config = dict(
    norm='rmsnorm',
    bias='none',
    tie_embeddings=False,
    init_std_o=0.0,
    decay_fraction=0.789,
)
Each number is 128 + 24 x the weight over its row's rms, rounded and kept within 0 to 255. Layers, rows and columns count from 0. Numbers have three digits each. The size before them is the row's rms in percent of the matrix's.

# layer 3 MLP gate, 1216x512, rms 0.0927, rows 133-151, columns 256-511
093:107147096134175128141134080133126085110130145114133096110136175106126142144127127094134146144148173114118172092133136091150098135123103146131143153113089164117106114176112134170147122100097149153112122148175163092124131137154113120128142125098167130126128114155144108102153104106112139153131140108115121174135122124120121112109154111125100134138089075145128138122130107125154086115106140112105203147114124156137135126136174167103129146128112110083162132113071118098127162119088074082147120127149111098125152112180104082126119110142146115097132161099102096114108103189128111113077106132135113145128154103152126176139110128134128108144104096105103113138111133099110149130146110140124114113139090159150154121110105164134134144144147176108144134146102132152131168162119144
099:127130122169132146140168144090082116120132129199126074125148121154122137141150136170108129127104118142104106143114092127120142101136143144105134111081133132147125096129117184126147130116142103140104100141129135091111137128105099166103123131077114102116085129141095123159108163139154107139106136132130087143136117135134071069115086132128173155108146136130125151127077139128141176142060096148105108143114087130094122168143113106124148154122146135159123186091101123147105136154096131089132093086128120125146108093101146121142116140165138113122100114108166088137096103120094128098122145130103156101146102155150120101121167083075114121119164132166125142126134137125137172110104119152140102142121161081133140121107182118117137110126139082092112141143139115142098162097137150
097:124105154115135116136130096145136119111175102139132111114129176138135171073153111151130074097141132093152159125136178160107119133126134132122104133099110125124140151096135165151124102158130106111110083094105175172133161154122120093118158147174154147166143147126125087158109075112109103122115150117144108130117089125150110116122122117148109088135114127094138153109129106119134085092092156167158134158149191127123139162119118109131131158150123127109149151109145146150128113158125137136158166138116137174158098132180090120159128125134121136135108125139111097121157133118114137174142157154162119109152126126179168167141079130130106162119175129083142141096116155100139151142143111108127098155121095133123136119158115160087101109142096098112126116109127126145137130151147137
105:107158174106161108098196130115175141138122122124155133096130081136118155114083170115148157175094108134122153101158128131127094143164115150182132125176098125113141151136125128119211112135098153128135159117108157141123111134109149164136141107106093123089121129143151116105131092087096093133141113146140090146122127129128106142143098131129113119155132173124123158096130153114135110148135182135135085154155139120119137128110151128165145123134123106078164144127111127144106102164161133092151142079093128108121138189115156151061078118106133179136136104117109107169116186110141104080142143121148182141069104129146135106119118145092124165163120149110125139134107159101098117124129130124134126140137133076165151141178099121061157130144101119119154122152141145143139149107159103
100:126147132106126173160130145128133113129156143113129148127093132106110130131135099069134136152045150124150158145106096114135153138113082099151133136096094130102083099138125125158101152157146138082111134106155092095119110170157137136135122150190109166131116139166138130174110061154122127133109191100131095141109107109155135164094116133164128127136131150117140156138146108146094110112126144117138134137108155107110096160181118108152132140127135127147132110140139109107160161109104134132134113117157096110154068114133145111138152119136126109126135170155137126111119128150111112192118110124129113146119138126111140114130131089134134130151080151146178094137146122100116142124140117096126121182114175129150138083155128119119138090140143131146146134180090116154139116140116114
097:149125107147102157147128142160138148152101106122113145122079113118174140097148092157119167114139147115138123172122151110110112087170115172092148116122110082139109133141110132153170120124094102138165113140088123164107178184096162123122100105132204111097106163115106092142153087067127137119131209111140083136130177100160153098116120158144104140125090163093111136116133116126099100100107101115132102101115089144093138123144121144112121137137110130144188147151178119104139158128123103137086100073116144096145109133155100086126113129094173134138160131135129141091126133098168120096094109119155115129126128142165170122141159099142083141159113111110097155128109106133134132130164121110140087151087140098167117111145150057108117123111133145079100141155161135137152169138125154
097:140130097133166152119144129110147162102125165107162111149125124112127118141100135112157131123110103157127135128124116144145112126096151164189098120098128127114086109115173088110120100136163075155106147121136130109119103119104177120174099115121122108126105159126153121145136134168143132118133068139148130129106077138130134163168124107117111150113151123157124116167115120131118067103118143118167134171130177117137127132097110176149139125147153134136118116143138120093131095135128118145157147094124146098142135097113119163136131149129144154155107180115106088153117076166152143128153144145139110129103129171109145112125135089139138128102139117092141113114158142098122132146112103113102074155172151114141154161145121117118139124105105095100105126137140083160136151109117120
109:119089108116118147133135162152127132118168152151076121157125115088112163170112170117112121096130112114167131123138108122123101157137147143124093167095150133090097116134147130149131123178070138133105149132124119129142145108114128152142111160136127130120138144067141160081168148143112123130127111130140100132151117123173108100125098098166120184137126139108113082103087102137155114142161108097120141132173121135145110153152099114122190147138139135111086167131171122135122098119102182109154156108104139135163165120113153102118100145090133126133137071116123147161141059114110147145097100078121137115120127138075115106147122171083118170163123122097162122163136088101152116168156129091166132132094108125119143157159103120113169129133102115157143119132129109121113134140160138
106:100090135158181165150128115164127143090152167168138117087105182100092097093150139122101142129132121101119154130129110102077147131137127140158169161145139105146104127124145096102097158125132127133098134166137169140141085164157145146126129146152132152145117148161068095118142156102132119108121167075110128103116101108125110142133172122181092108160131115122117173127152131158101147105126084165123143183132170158131109104091133153106124110163184112137172145117096113147157146142080137114127150145100130137136151156135110143121121121158131094115138160126095151156110127095109107132106121080135139158124132110132144118105120134092127144164144104098139188161090114132099115155114105168135112094136112134119130143107139104129113146109083083152126127133121173156141165098149162
092:134140091164150125134127107166140149162126126128169120132085127102089131103133141164100114106090140134144130167143116137138183152135117175108137108108144123152102143123100116123108158113083162135171189065128121086101102103105131177106156158147091135123139166141101127136128166088149105157096091122112130137137131128124142132170107111213125126115104102123133105116117135139129121099140125146115118147161162120118141092123098118120172120145147136097114173166157135142127139131197118096131117146136151098097193127099134095095133138132088099101126174122129129130136124123091094127146106120134160132090140110137135147141119160202103178145142129124098127113110106097080121127129116082093128149098140097140116098143134139116157137125092155119109134128124163179181108140078113
102:155109133082159104121163177142119108092111132153133143149098116118137108140139164115121155131135088120122154117105096104117126142162176178186098124110111108130140153167127141138171139159120172138126107153144146114131121147113153133147152119080125101137152093085093089126147139136124136189133138136127128170164180122142099098101139112137146104143114158171132140178100126090154136117166146110117086114141143129073143104151126129097141131133155119137121092096162126151083117132123100135111093111125137112141131086145106116116168131140132083143111095128111107096106152125139138096130094163151127177125163110105156149119142126096132164128112117107122123134133102084132085113140136150062150153119107146155126141096114127109114112161141106194132180125090098181109204139126115
107:092120145123125098130132126147144096136139114147075150103137088162120128092150126104142119112114120118113117119160114086130161152141106122128166109127111137148131091164109124091130166109096096125091106120121149129109115137160134127099137146142108142123099102122087095116093154112153143118117132129168145141123164143107108116108143135127136145127140122149107138150112140112141158165182106168122173110153154082129115137140114119116134156138180146125116133106107131118151161138143110177153126121123090129121116139126189148119131108134121164170121125094121106131047065137153149118114144116146136111148093083133123109128107136105135113098146157152136148149145117131166114116131174111129154104162159120165152118111130127145129072114126122151128110148117071130097135126105101
107:105155162112114162127138169182132140091079120143136122109164130118150135081087136126112124147107127107110140115088123142124133084121139148088124119109149144147144095136128121148119121167149133108088124142182138115086129131142122124118148147129116128131128137121102166137112165112142085129157139164154123154081156104068161154165146139079107148123100101129133184137116137111156098112141106113123102146109137133107133109098134147139120116118093122159178160106071107087103093083153110126127156125156095082137102121149101104121168132109118128090111101148102161145113106123133135132123111156094137154112124086104132129176127110117155100176154125134142145121113151125105154178113133150153178133110132084112118162110139097079090124093121130128123113142121094103120106147132141
105:177122124134129130153159112144094122134110113139162160097160128127111091114115131102142129142164151125110132110089127110080074111144102108123155101124125137180143133146109130096148102099119142128130181116126161105160141123135138147126161121123110139109120128139147152143086108120119159153090077096123127120127114061135101114137128156142152128130123151114114102152136128119170101137168126127117136119149131119122121113046180139111102148100120107145130150109114139156119166161136144118138131112113093160116103093164120080161095158165146108159127087150110136160149088122194137122080123162151140091128107136137107100153135166133136154097118136143102060160114127138144093147116097136102091182135129163102116126129136173172127082118154089137140147104110126151126148132121136
103:133148170125149076139130081157110073084130151146157107138155149132150131139109115092103089155155148100103159170131131143084129133110140103110125132140109111107144139107157113134128149145117149125075132114126132126125090128141084102121127102108105140156124111169092083142124148133172163091147089106102123130156108161113171124092123098129124134108117160135127136137142126130119103127123126129119125095123114138113072175094145110137128176163099147130149109158122120068147153172134077115092126097101125079102127109121164112101109160121113154112124141114124144097124151152136131142126127080136094103160139133179140132139138095109103143078098155166132152078158117111148159109110071118140073122095112163148126138168175104099119125120115088155116114161076101163133179141105118
098:126148154129116110153103143110104159120154146096112120158111133120136099102102116087166163113135152099143179128138148136102118192180151145117127133153133094145152180174115113139167089116107116174153100154102165105091098135097105115116124112125126114099129130171145091081119105108148150124109139135117132131108190115145116148144176145124191120168179123141158070148155139139156142095109154148153063133108084138129161120114088098126147149137120156130137140112119139135141161141133167128117103164121168115110132100132136142113101134101116113131104118119138148167093149117064137143107160115110109107121132148105157119146174151125142150147159147117125134115115151142101128125113121092126138120114120151159120134136121127182052123137098123146132160119135066096110121117156121
087:166170098094099127155119126087086113135179100123172123155131142132099123148112132129132110145150128130119134138114133069130119100119093112108138144117112123133123190134160148133134102169127133090126144145164149119093131143108140160127171095163174134122115164118121135130129128119117159099117112095168126101166107114092139128143110135133105132101096125159085081123132169112153150095143130129124137117167123104086142079176132164160099125135064107143125116132116134161125088137088119076081120129116143099140149086115105110099146106132147132140068112181118133112185119149153130093144134106127129144117114123114103124148123088123114160176131149099162072150106145135103126113120115115087135104093177127108103149099107103133106113137114138124109108115147168148120119083124152
092:117099130142108096101111119162146163131111086107119152132129126136116116144150127121070104123135100158157074148117163126154127152148132116099143126065167146135118116117085128165136150099129122112127117098138147136149134093126129125116124117123107118141112099096156149086138127118141120099144133121102139093075114134145116140183085105132159182126148120157139154101126156126147150159141122130122133132125132144140119123151107103156083128127168156146099143138135119088132109115103132129147155151163185152137132108089124119140152171129136098118103075117159131134149141147103108133063136145135105102165146131098123113148129168112132128117137102176112126138113144118098138117126078082119175144129122121139131156158157173173131144149116117130136153096123157170119083160130136
097:134139147152102143133140098096130105099151133124175099101136171142105178157112113116122155161133173148144168132123089109136113172159148115094149111128148137128123135137115137145148112149154140144101101105128160126140134113142115151164173142141157139123122122112150125134143123135114197089123166067118141161173097085144166135091121149103131134150112115123130147147144102141114145094143111126146092115130124159095095151135123109143113127072133121140130144115145122142107144118129097132152104123147160123133162097116088136105086138081196105078134155155128111116137137142172110111146179136114175105122126142160162111129151157146114151164148155121133074112098141157135119132152126119137109132133157116097144119154131124102114132134138141113183109175135137155086123163174111
# layer 3 MLP up, 1216x512, rms 0.0968, rows 133-150, columns 256-511
098:105139116100160165126103140129146133155128116095194132114121143174142100096114115100110157119127090102127077127125121125099128136154107117134165122095122155120129125122127131127103110127133111114098145109140138140134183122144131186102149148115087168160093136142101143103115117125128137101144161154139102119134101123143141159141123102115138137159119113138143145136134082118152136126172110131110162153135105103135122128133124120139150104140185133136150156135120132136137127144125133120133151118144121111147127171112151105141117109096121150105159132113150146128165161097156116053145163130129133178144134133132136133153124205106147118166117138104106147169082120118137124148165134144137082098114101128126146142154098200173158146137135139094134154141143144102091148120130158
098:153140122145148091151136119147137113098129126094078088098128159128120116104110111074141086157157109120118152115124127128087108143106129116120124132157128128164147102131171106124151125158107114123097128121120131148187151123128110094129119159102068142121135117110090140106095170135112123107145132123102113085085104142062136091132125117123128119112178078148157142135111144134129122109166116104168170144158110108116166139127133108094140101118092150186133130086113119088113154104120154159134111113128138083198108099136133146151107126138113126142093111178160161152114149167124153137114154136128106093087156126121108078139151157146121093135152142176120146138106150131109153128162139114182096171111128081144111134132151124136129112127112102098129105170142144125108096105108136
092:099140139116144125101087165163160168103127149172154142130118146106143170119129092163114122168124147082150077163101131120131118123144115130162121128136131095132122155125126156118163152135081094134126085088119149111144161150170131118114141094126113140118121132132135141094115118127099142132144106115109158127110141153119171134097110130108087097114102159123120099124116107081165078116119104099120106109125132158145126096096079153156105120093134146121135161122093174102101150127134127127152159099075129137168178146128136130166140172144121101111170135133145135161144132143138114083100110147154103119143129124125106070057163110107145117132105113106123123110134113108085140135079142161067153174097129127139149159128142132146115118143143123114155107096091118144165119126113162
108:146143119156134174095133129112148144132079165120115130090143105116168111119136111120136098150127133115097112122128110126122165115118165130116162104144137088079120109124111176132144129106160126127148121117103071152122142120140115140099132100143142138145148120095163106134097174121141121087104129124101155135112086116124159113094111102153112165126144131118180109135130138126128135117099141137130143163108089143140092113125135113116151102149102107162141152170133152120122116108144119122156129160120127107138152141143152154169104148092123119124104109134134107093118049107139129112133162120100128147189153111128134150098136107106103120115151122116137137148160102132131099083128098138091126140148144095104113101065175095169076112126171123098122134143128132081114102133079091
099:120121130125110105119109181101131133133126075152167110105126097095149147135101138118109135115161125112088125136152101106143094097083135139155140113115116108145170209155149124186119115123151137122142130089119147111120147111107145153134146116109105144154158100115093130119092138173115134102131104129121121148152171131110168132104094131134138095132161123136103116142123147108142139094164129129128144117133088123106163121145104103114156121107136083141137106151128129123133168108132102122161107142096128093089117133126105151120078109113119118161135177171094098203117136113134146107125117124155120102132071134187128136137119102115109169130159125124108157099117153110137126171103105116105071104102147136110131166136088102130109129105114122126139097112133116153115147102129117
097:155169124140145149172150138113148086118156109129166132086129096134073163146147125114105123134093129109113119085094156153085108147114131112163099136135140135109077163108144117117114114101083136104114096138121155130163111127104107154150168147089146110106110105145150136137119132116124126108114123143132186101122078086136124114118136124140136118157127115128141141100098077150167130116167131098116158134157148119119127126133118106107101121130100148126139118122151099130138091109088126147127103089136157123130175136194113167122133111124116103110168104141110101121108155130124080109154176126115115156121107148113106095101104115148140107167105152146122180112131113114097154157132148118118103142175117109139108147127111123111140138137118123117145177142107081114120115156120114
093:121134119120161149126116070092104132138077133106106107186119106120102123149117143150124104103112152151138136145133179131162140115086083138145108113115111093098130123080112125148124104149183101123132096075121086154093154087131160122167156161159083071105114092162125131121160164127081124128145152121163143113143095123139160122116131122125115156083189081137131123115118154120155094144138105103126115140143128156137101130095161121129148152132187119124123106164119114120159122109118104091088106128148145130138133080151133125144137141113113139156099115116122142138112100170123147120182123120122092146129123101140149155108154074113125127096150138142119132151101119155146117098129112174130099153125128140151150108102131113124104152110127149131144142103120150152089096150112154
103:128106162139100224112181142145142118115133134148097102149153112159145150143120164136159149144131155124148109141153111109126077070106147152098102101089157107120107136208171192135119111118096141101111164115157143138113115151131135135137119185101134120150134140110150127126163119150133169110151090110111090135136128160137098109147096106159167150144072124134110089086133128100141130136145147101125117158195168133180164141154128122106116140123134119128106116169170143127145139128142197113156123089130132161142159143107132133123156129097106090109148094114117122117166126124099109120095151100140149110122131160137114158142149140095157145155094151154125100152128119105108102129096126107140167099094130113118155122117104110166119112149122090147127159123176108152161183155133150
108:111122125185150124128140140150108156151137147169126121109104117106116108110123137098113136120116115140138160128136113141107141135132124155107102111143143080105139097165123109105116141101131130129122146154101130134108107147109144129151148094133155114148135116108107120099154160129109078147097129101109135154163150128129108166141147163117083092101088161117141142134121131145076148137134139146106146162117166119144116104108113111117137112133138073147165113120158087097121101118135136107066126141096156121111138170117148158116147163166158078108150111090132132127110136083166115142082122101110166139152178117141179139125110150120110127155154153155137157153114101154125105111100140142129148102104160125104118121112143090135061113101082114130100119111121130193140145074170133
097:052114117112144138165134143093122123111121167128117164165136149127098153131096093106139130137148132106143116088095109125152114133096097127108128133085115147137138165158144105129117148080140129140134137111113193075134160132148115130125155124146158147114102130120113120113114170166152164132106110143143123107177116146097116159160058112157161114123153153137089131133131110148117149119140153099111111123086118153124140174097155110125101145188155111147125088123170199111156139136103102110156112088117130101213095172113120119164159169168123078150134107099110108119142127138121164131155112131111126122163097145112157117183144124107146147171147175106134131127073100138100139150146115119122122079114115151119126119164111150144150124117137172154136132144106135121102105171109144
101:096158088110165107173171107104139132147119046124106128118114093191168161144127138112093143125122111147152106122114103121176156131125123119123119162125126111146142123155147098101145125176130136130084117113113115124106113114116134162178135061121151128160165105099141105140170132175131075135099091164125126079131125105124123167083107130106144137094125106107153179114139165096155133124130151158151130102105152088145134145144117190127145089107132141135151093121110145095134127133120167149119148128131191132134136108104110119096080100135092127139113152119178147127147124161095132137154126121117087144131128164106145115121083149137127126137121142144153120131183084143153083103150099121147101110118115125159096154093129156104151106086098156110184129163153128130078141122106104
102:141135125090113098128139090143152102119120164095130117089150132155108127160137112109085148103130140134139130167119130123118117085134136105112178129085080114159115132109085160108122085122123153108108130127117115156110125126146095162144148135092130151092111147157135114106101170142102106080138117132100090108112140129063169138145142104114122135136110172124139108121117157099074135147115137135163128144135127122090148106082090114120125118134114119131117143103113143128169120149150105116114124090150172105142103093143193103138142150131144121176097102127103153140159131121100129150062121122151090106082151131161091129102156116124113144152092167148111156152136122123154158114151188127124095090135136128139098133109161097138092112090110127103115136126155117086100106153123134
107:168117142174094133138115170113107126141123141146090124123123134129118068130128099149109075135130155098156166108114144116156134158132119138154112135108109154145138104133155171145125146171104146098174080149131115134121145156175126084161154146129118152168126113105107181159154182097112144166160107148165093117136104094106158152148145152083101116176129099148068163127131130111134159114127125113136122183101116146146120124116107118127124120097150100188118166159089112125153072133124111141119158132159105120167137105120155112154160150115148113119153072106138142136140113169158133142095120175130099162125156090140083145139117123131164108159163142122130117128109122118126114153142132129097124103117130130100151169099114114104110103135161112135119078069077153124146108121138129
099:131148091115137132110103132132127120114124130136120116124130110135130147109115104115151089117121104125144049121161091116121111177138114130124066117135080139138134121131140156089127128139141135152130120117133120119142118129097152171123105143126119118087174118168157106122141108104119145105158138119109109152154150138075146100117132121147164083143146178128126068173136160151094177142138151178158091102159153097096157139133137104114113098135123151090176132150131115136127079126153161136098158162203128135097104137156126157170160152157144156157089132145096142119134125120132160155129110132152103104122105162113147104132066125152068154109128104138132115153078148158089109134118099149115130151114120126125155117108109116102130135124128100140155141120147130121111131136105101
103:134134122117134155119097165135122103099110118098187156137112129108148140113143167182179099106136098162152135131141120125143131133136114123124153130172079121152127142101140126077107183105069130124125138147124107154125128118132120166128107167148104095120144147107107129174130103126126113135121097098158131109130126117135152172118134145160089104155131184143128126116093128115107134108145143121109144126112140110125175111130110137124169138101135148149128159139141076119163105134161155098151172143127103113107104156105167158147090095168157142105113188105115128135105159108132150137096181136156124124167180120126109131143171116167107124093123117118143195131114089129095114147149148152126114106156141133152127117156140163097141132092161088128113108111145113142092121148128133
092:116130143111098141154097114135124179173133106143144079111129104118119127110108124107148159126135122118154122119133139107117106125135086115130124142114136103115143152116143143134124120136122134140102141093142204153103093089108100148113101120112113131132110108141132113126116120092106094139112132141087126139097124144106128097111118116106117081135132142158108147139137122126124144080114151139118119072102115159067155128136140096119130134142123089069107147141105131133118138133104137107111089144093070108112113111112112086111128142140157114076144169130152124169161128139124178093142168144176156176162092116147131129145149135130145161130092154123113155088126122106120149167109140108132154106140107120137125134139100134124113114149115150167149168129143142148124074130153092
094:139103099154145121107133153103073084130154165115152126125124126162083167129137137121125128160131124119145107147130118065105095140154094116142129134100119125146115128180155132108158095110159135178128155133114128118091132139124137114161140123158105111149103143152113114147111132139109139157151103107142127111142131111149123159111151167155110137145148113126143128143119162112159163108144100108121157142101127128133109098134132131103156128150142112130086114150099165138118126090128111176115119119099102120160132106158113103132123147149156169111106194141140125084169123091124145098174105099158134141099114142200112122112116085135074136154122135189161115090116111138128130192154102136138127114135143097093129094167174135132118129156114158122151119119173142120107092146114159
094:121125084145098115091132138168100158118129103102162075124140163132140150107120143115121143165144141119147135143107086133150156134112138139121110146087088139131094127099168132126146158138130127138139169123119168096119114137143120095140148156173119168156125127116150131127190127128177157141108144134153158105132145147172128128113143135130098135119118107163071136064122124118114164113150184143125120124159098152133181107167139113128126116130127144172131106132116156137111172112126133158092146096137081132182178128119125142128146127141126092099145118118142163121105122117138078130121102126109159122179145141154115129090112128136128156155115117202176145133057122156181114110096113109141142088140144094140123136158168120140133092113149139145137149131087123131119118143119107
# layer 3 MLP down (transposed), 1216x512, rms 0.137, rows 133-150, columns 256-511
103:145125102127139140138083090124131129153144120119115081141128176131099092141165170134115096100146088122136122117117147116144162161118134124148124187144096156158113157126135102146123162127136184092164140129116117125139134145121173130137138203092149093118102160159129110137096157120112153122152101137147116183110119120091122121097165085132113156137114136072121115154109127170152171118072094127148133146123136127127120152120132125121073130122132151142115110138121153096145106102089164144120158118121118119102135120106085140111098144141125101155143123162111120146151117164155151148174128108154137129126106134112094118117135099121130139102132113121158173122145121100106130176121136123123107138137138151146121130112162115085119162130155109115178153116091122117184120151123130
101:099163135130106157124085096140137131144137156144152134145134109141116162143113146123111122165123103103121175086138125165122101069142098135130173119123153095136166169126108186118142135076146114143109098144117101101140106116151150107138092157139143077126137126125136134118141171143138150174141125081126135097112131138099133098131126130075137108144095127105120175127109086131160180130106101129151122097114151112164115130123099086146105123114137106159155104142149104114129127131083162163119171112157145154168146162131133110112137133105165118115142150165115108153129099143130113128124119103116127124092086110102147114142124123133138157124124147111128138133159130135074150173151116126153097182129149101152116114115142158113117106146140163139107146127079141113172108065111138
094:112128106140090176132142185122145166142145130101157120117117159158167158136123099159138113133127086133115152150142135144142096146100128140112109154121116120117106110110080115113112116100145130145138143111137101149134138135093159137122148116121152133142131086130127101100150114162148140151150149031093090108070151081175143154112120116141113100133111124135146160125115102180125121128090116121116083098150117151159091126139152109119121147130125102124126131110120172109153110141110140138129153169081125134157130148108128099115137111127130126095135159108109118145084102171130122112133144125118085178177185129134114092102127118142126161116136110114107135179184130120136099103134155142164089129141137104143139116138144103146129152065142150147118127166130095125165129183082145
106:139185141136087111163085142123092104149132176124136138108115095118129106080148128120154119150150143130156085139126114193090133154150158183163115075111151164106144134110111099142125122135107138072117116109137145128124154143085112111113136151099142098153115101078107119166123132198127118129113103111157134128132129123147123126136140153159124152103144143161142143114132139147136138150075147109109117167121138123122148144115117165138085139149135143138117096163123147149119147099145096156109128147116125135090140102070161158106135156171162106151094130127110131151117133141147124138128105123123116090108144122107085137104090117139145160142155169102161170116137139143096172126141122102119132168115119157118127151153130176112131103170116161128124158086144139136120137111092086
102:146142129147122095107179184104108142132115116147135095110078132122174153156127144147124150137142159104130107114096158066066146126146146143122111106092106115153165146134143110093169127145134139119127130105120137131090177130104178191108108118128146101101103136151161123113121137124101107112105132142116114114118135113112079121136161098123139187136133161119072136104168134149149079144098138138091142133154143162136149099152156132137111099112113153123142125130140144125104161129121117108151150102169139089116130143100091132075108126132138154125128119173143152186156111167110157127128148145139132159130125174105140122117097088118135161151124116123135136141142160104116172133139118088108180142156096131137137126126180144102137099118102103126093149101115167135112089156179127
099:156109136158150118136112161123197143127115143132092117119144111126134139110097157153110150127129097114101109158105138114125093137139146116114088145128154140075180104092123081117126153109158140152106112111119141107133175127102137071148141118130130143114091084155127132136093091116089113100101131113132138112169169131117154140102129140115128113122146179081104138134168131081055124115128145129114100071143144117118168096165113115063115109105149142117114116143142137116141115135120097092135145080112156114145125132108132114111121158088119116141121137127132168142146109116119161145150123148135124110125129154096130155106099120097146122077148100119118100142131130130155171145087119138120104097162126127129115101147102118113118116119136106139082120106117152085096127112130169
097:124144162117124090192133116107109134088141123120143114174056154143108156136146114100127152129090113108129113103122152126152140107144163144102093100089106102132143146101190154065162130135102106150127122117130065105096188099134129127116101122134096119125174166166131117122165096118125124166107159140151165109117109203133142129151091114106150132124155124120140127151170117118118165124149095147116132112125157162123109155124112150121099113135132107107100136135111129110089113109108144129127129092120157087123102153122142097135135153100120169109109090137123109144173096107099127106124118140136113105130150130149083158136096095118173140125075094148128153076148125172082144139166141124092115114097043151142153080121099124197171089134140134122167133107124122148137109094142123
105:142115161134111122139111096124104129146187151114122121125121138146143162150142123130131129161102126102134130101135102111116120179125163147109137139118094122148113124129080150132095126119129083168140076123134161156151149144125119109092119141132150115138141174127135142158169137124107142085134069114170127076137145136116139141160134151117167149140097115131126127136140105104113112120124160147109171123145160146192153117140108122103112130142097174115134135075146153153158126114170132120102141110070105130147086116111131098093126136097125109127097115118132122118146099154174137132105127124182126129172106145126131107165145128092100130097113110151126152108107158104091160145077145096102141144165122097103093138116131151152121170127117116148138080145094100149096087128096144
110:081095131148163120139136137114108160125124095124097101084153140136151156138103138135146135088158105146139171116135123151131084154111093130155123124098094135133106155139129105139098135155165095130104136164133190160152138152132100105146120129122140163142128133079101117116155156140130135134113107091146135139110123145099148080136106167140135097142102124114155142105184177130119143113129129166176132140130167112135131134110144129166119121121120119175205118103145111106103142101112146104133106121112144106132089130126108163113122135123144077169085148103156125115097147087139097150096132148091131145136154128130080141155137120154097100144148161146135117186135170134112175148101151185113124111100130111161100157091105115122112135109138103164102149157109103173176135105166170
095:180173140153158157163142153078134126141171123088116098107143079149134122125151181103160119105133127120170150167140128105132143113149135123125146144143111122098151101098163138113145105141092131124144113123104175121130114115131204084124112153158114160129119081124134137111130121106196138134106151133142141139128128097167152153157116112123139109139143106104148194138159131133123125119122132158146096135141103119137086151106130107112111164137136133130120130134135092118068084131142091160118113136130103127118110079130160146119161141133134134134107106106098147120154159121120106130128161101091117172136137140113155132132098125091132173153136132100141130134136127101125106117131154152094090128139078094136139160093112129139114111121131111154143144116153082099101122098147096
104:138131105130156131088112127126162159140111124143121149118108143121155157131126147117118131132102122050128105097142092140125121142122111120144132124142150112135122168135165139156167169135149127172118148129138119124093093109084087105108111117146100196145138131128150145137145093146143085045122169189163145147127156096083127086102098141162130135125140095076100127117157159123161116165163132132147123162125119138141144153125142184170137118115142129126123127144152146116097140156139149120081133095109137112168089131142157064139112137124108100133115152084079140101090146154089137119155151097182082147164118145180120124130100144131141107123160106128165087146122152174139128112161133136149156098129158113147106147114155123114147154140095114120133120196163130126173157170136093
104:064133112114165119145158143119105120137136068136128097092137110124142128123174141120114158158161143148128099108105091132137140186127144155134118101144103169112124155128112147123124123132135139118120140110127105110109108093135128120109141137109108138116110088133107124121121141122103090133129104141127146141135098163134140090191127137090070164125107121104136125108108130106099190115152162146088127131125120077118090143095121153169143171148124134139105116156156108153103156139147156094122123158069101101191118129160123105119144135098125137156126159197110142171135130110112109135115127155143144159099117152152155151176112079144119110163140116161093132131123115100112121104110155163170134088146109133105131100129159112146131146143132101087131145163164179130079112181129112
105:129131116157119167145141112108098116126166185133186124123150114116170116159143101162101171133120133084174126173118146137127092121120128102109123100144122076129157114131131120160118129112153114148125164124165138148117153082126160144149138123108148094119165080108159143147131116163121148117117142139157104169081123136131155141171126155105133124177163105070145078100103145105137111122112143119148094096107143159094143141152102102105105096161089149106060108123154131114133164113097106185096145116168096115156124147171146130148117151071138124162127110138138175120132146142116111136171151144087097119100077121104111144136165068138121103099117142152121148172146109095132099103156125158124101116110110110122153139151144114134117146124148146144152126159078136126129153156131126
103:095152132165137086127119111157157113122114149110126097152174185162171143147085156140150146142104143129116137111101118153135100103105127109101157157140145124133111145126147120169125101132105109139157123126086086115160140137154100100129131162114113118120169161143128133111125128126123141146126077108110114155093101094152148097088132161138116120155142125089134095143166133137157106118143165106163138160107103128133128120102125072155108120141125129109129094153087113139189144123118106138159151172121134165129120118149087117092114121113108137143145120163107143188136144129143141105119100137124114167092103162131135127126085189145162164103140149151079091149130116136059124112178167089090091108124096127151129061115124138161122150085145125121112109147100179110156121106149156
104:114137134093147153170098144130087115120139152145137146120135123120132156159133142089064167132127128128089108116106176140122135121097156136145088129167141120180126121069122165147145110133137112142128129149154169112180149103144111146133130119132127146148164109143094116130138144128165109116083094162142106197131120121118129103166156088090154110118131117139125134131150150125104127110119131080135125117082127095132122157120139122136079119133107144117142116200136095142123149135125147119121110123106112161147154110080146126121123158129141167114137134178112114101172087146118101144145100099106150168068104134100087115125137125097140135092123163120117151108183199097140084115098104114119109098138099140120142156143129119098126140114122105116141170154089141095111133106170147
099:125096133144108098126163162130122134124131111130147139153142154120127163140149148169114157103120131175128109150108132161151145122080100167105123089137091165082133129127119126096095106145155168124088145093136072133146140133154146136173141121109093071133095179094154134144128104154172102136149139107137116093108096147133092108117119125171154158098093148111128131134101103102154103136135113152131138188124122107204119120155144124132140110088115143122169098111112133115136161114132102106139129090147127125137156133160156164120134119151168130157126103155118125098119120110119109155174119086126140102107124152146160112087115126157149102139129104142100134125150104130170110124148145179144103179132134136137149149089111150079113130132123120106127065098112181104129155095081153
089:143148158145107169172131119159149169120116132103120142124112118158130111118123120165152122112116116101152135129152170133144105146145125151056135155118154105066105165110126138125120140159111140178162134120100103140124096115089134113136119148110187094075087082106142146114136144127123172108112145160103147161148149142113106149124111076133111110107126129132157114125128095106078130134163117101130138133130122136144107110114163097129094134113136101094159141159118152127161125122139142141138115089183166183127109111154187082146131119122161126111147139125130117154098153154145102098101164058179078119139147109131130150165137089125198121144109168094146136151100121164124100138143117137163111123158150126139111114146117144096122152112087153131171084137107130128144129170125132
093:150149152156133119102130138139152121110101095131146148136126116096133136132139099079110144129104093157171179147151098127111138140116135127137139162168103127158094141150115129122143109142121145147124135118155108136147111112168104118110152109092111135157131169095143115121124097124121076163136095117109126132121146153148138115143130143142097096163107188137093147108105121122156172182112083129131096139143120169162119119178105079152150120116109145131132132095083121143117149119137085163087094099147117080127102119135089151114110120127115111110139139116141117128143101102162109124120115128123129123121129124127136156132150148146073149194089098166111105119111086153089103130100144149125125101078140134156111133142108140152155078142092133149111146104144151151110096133140121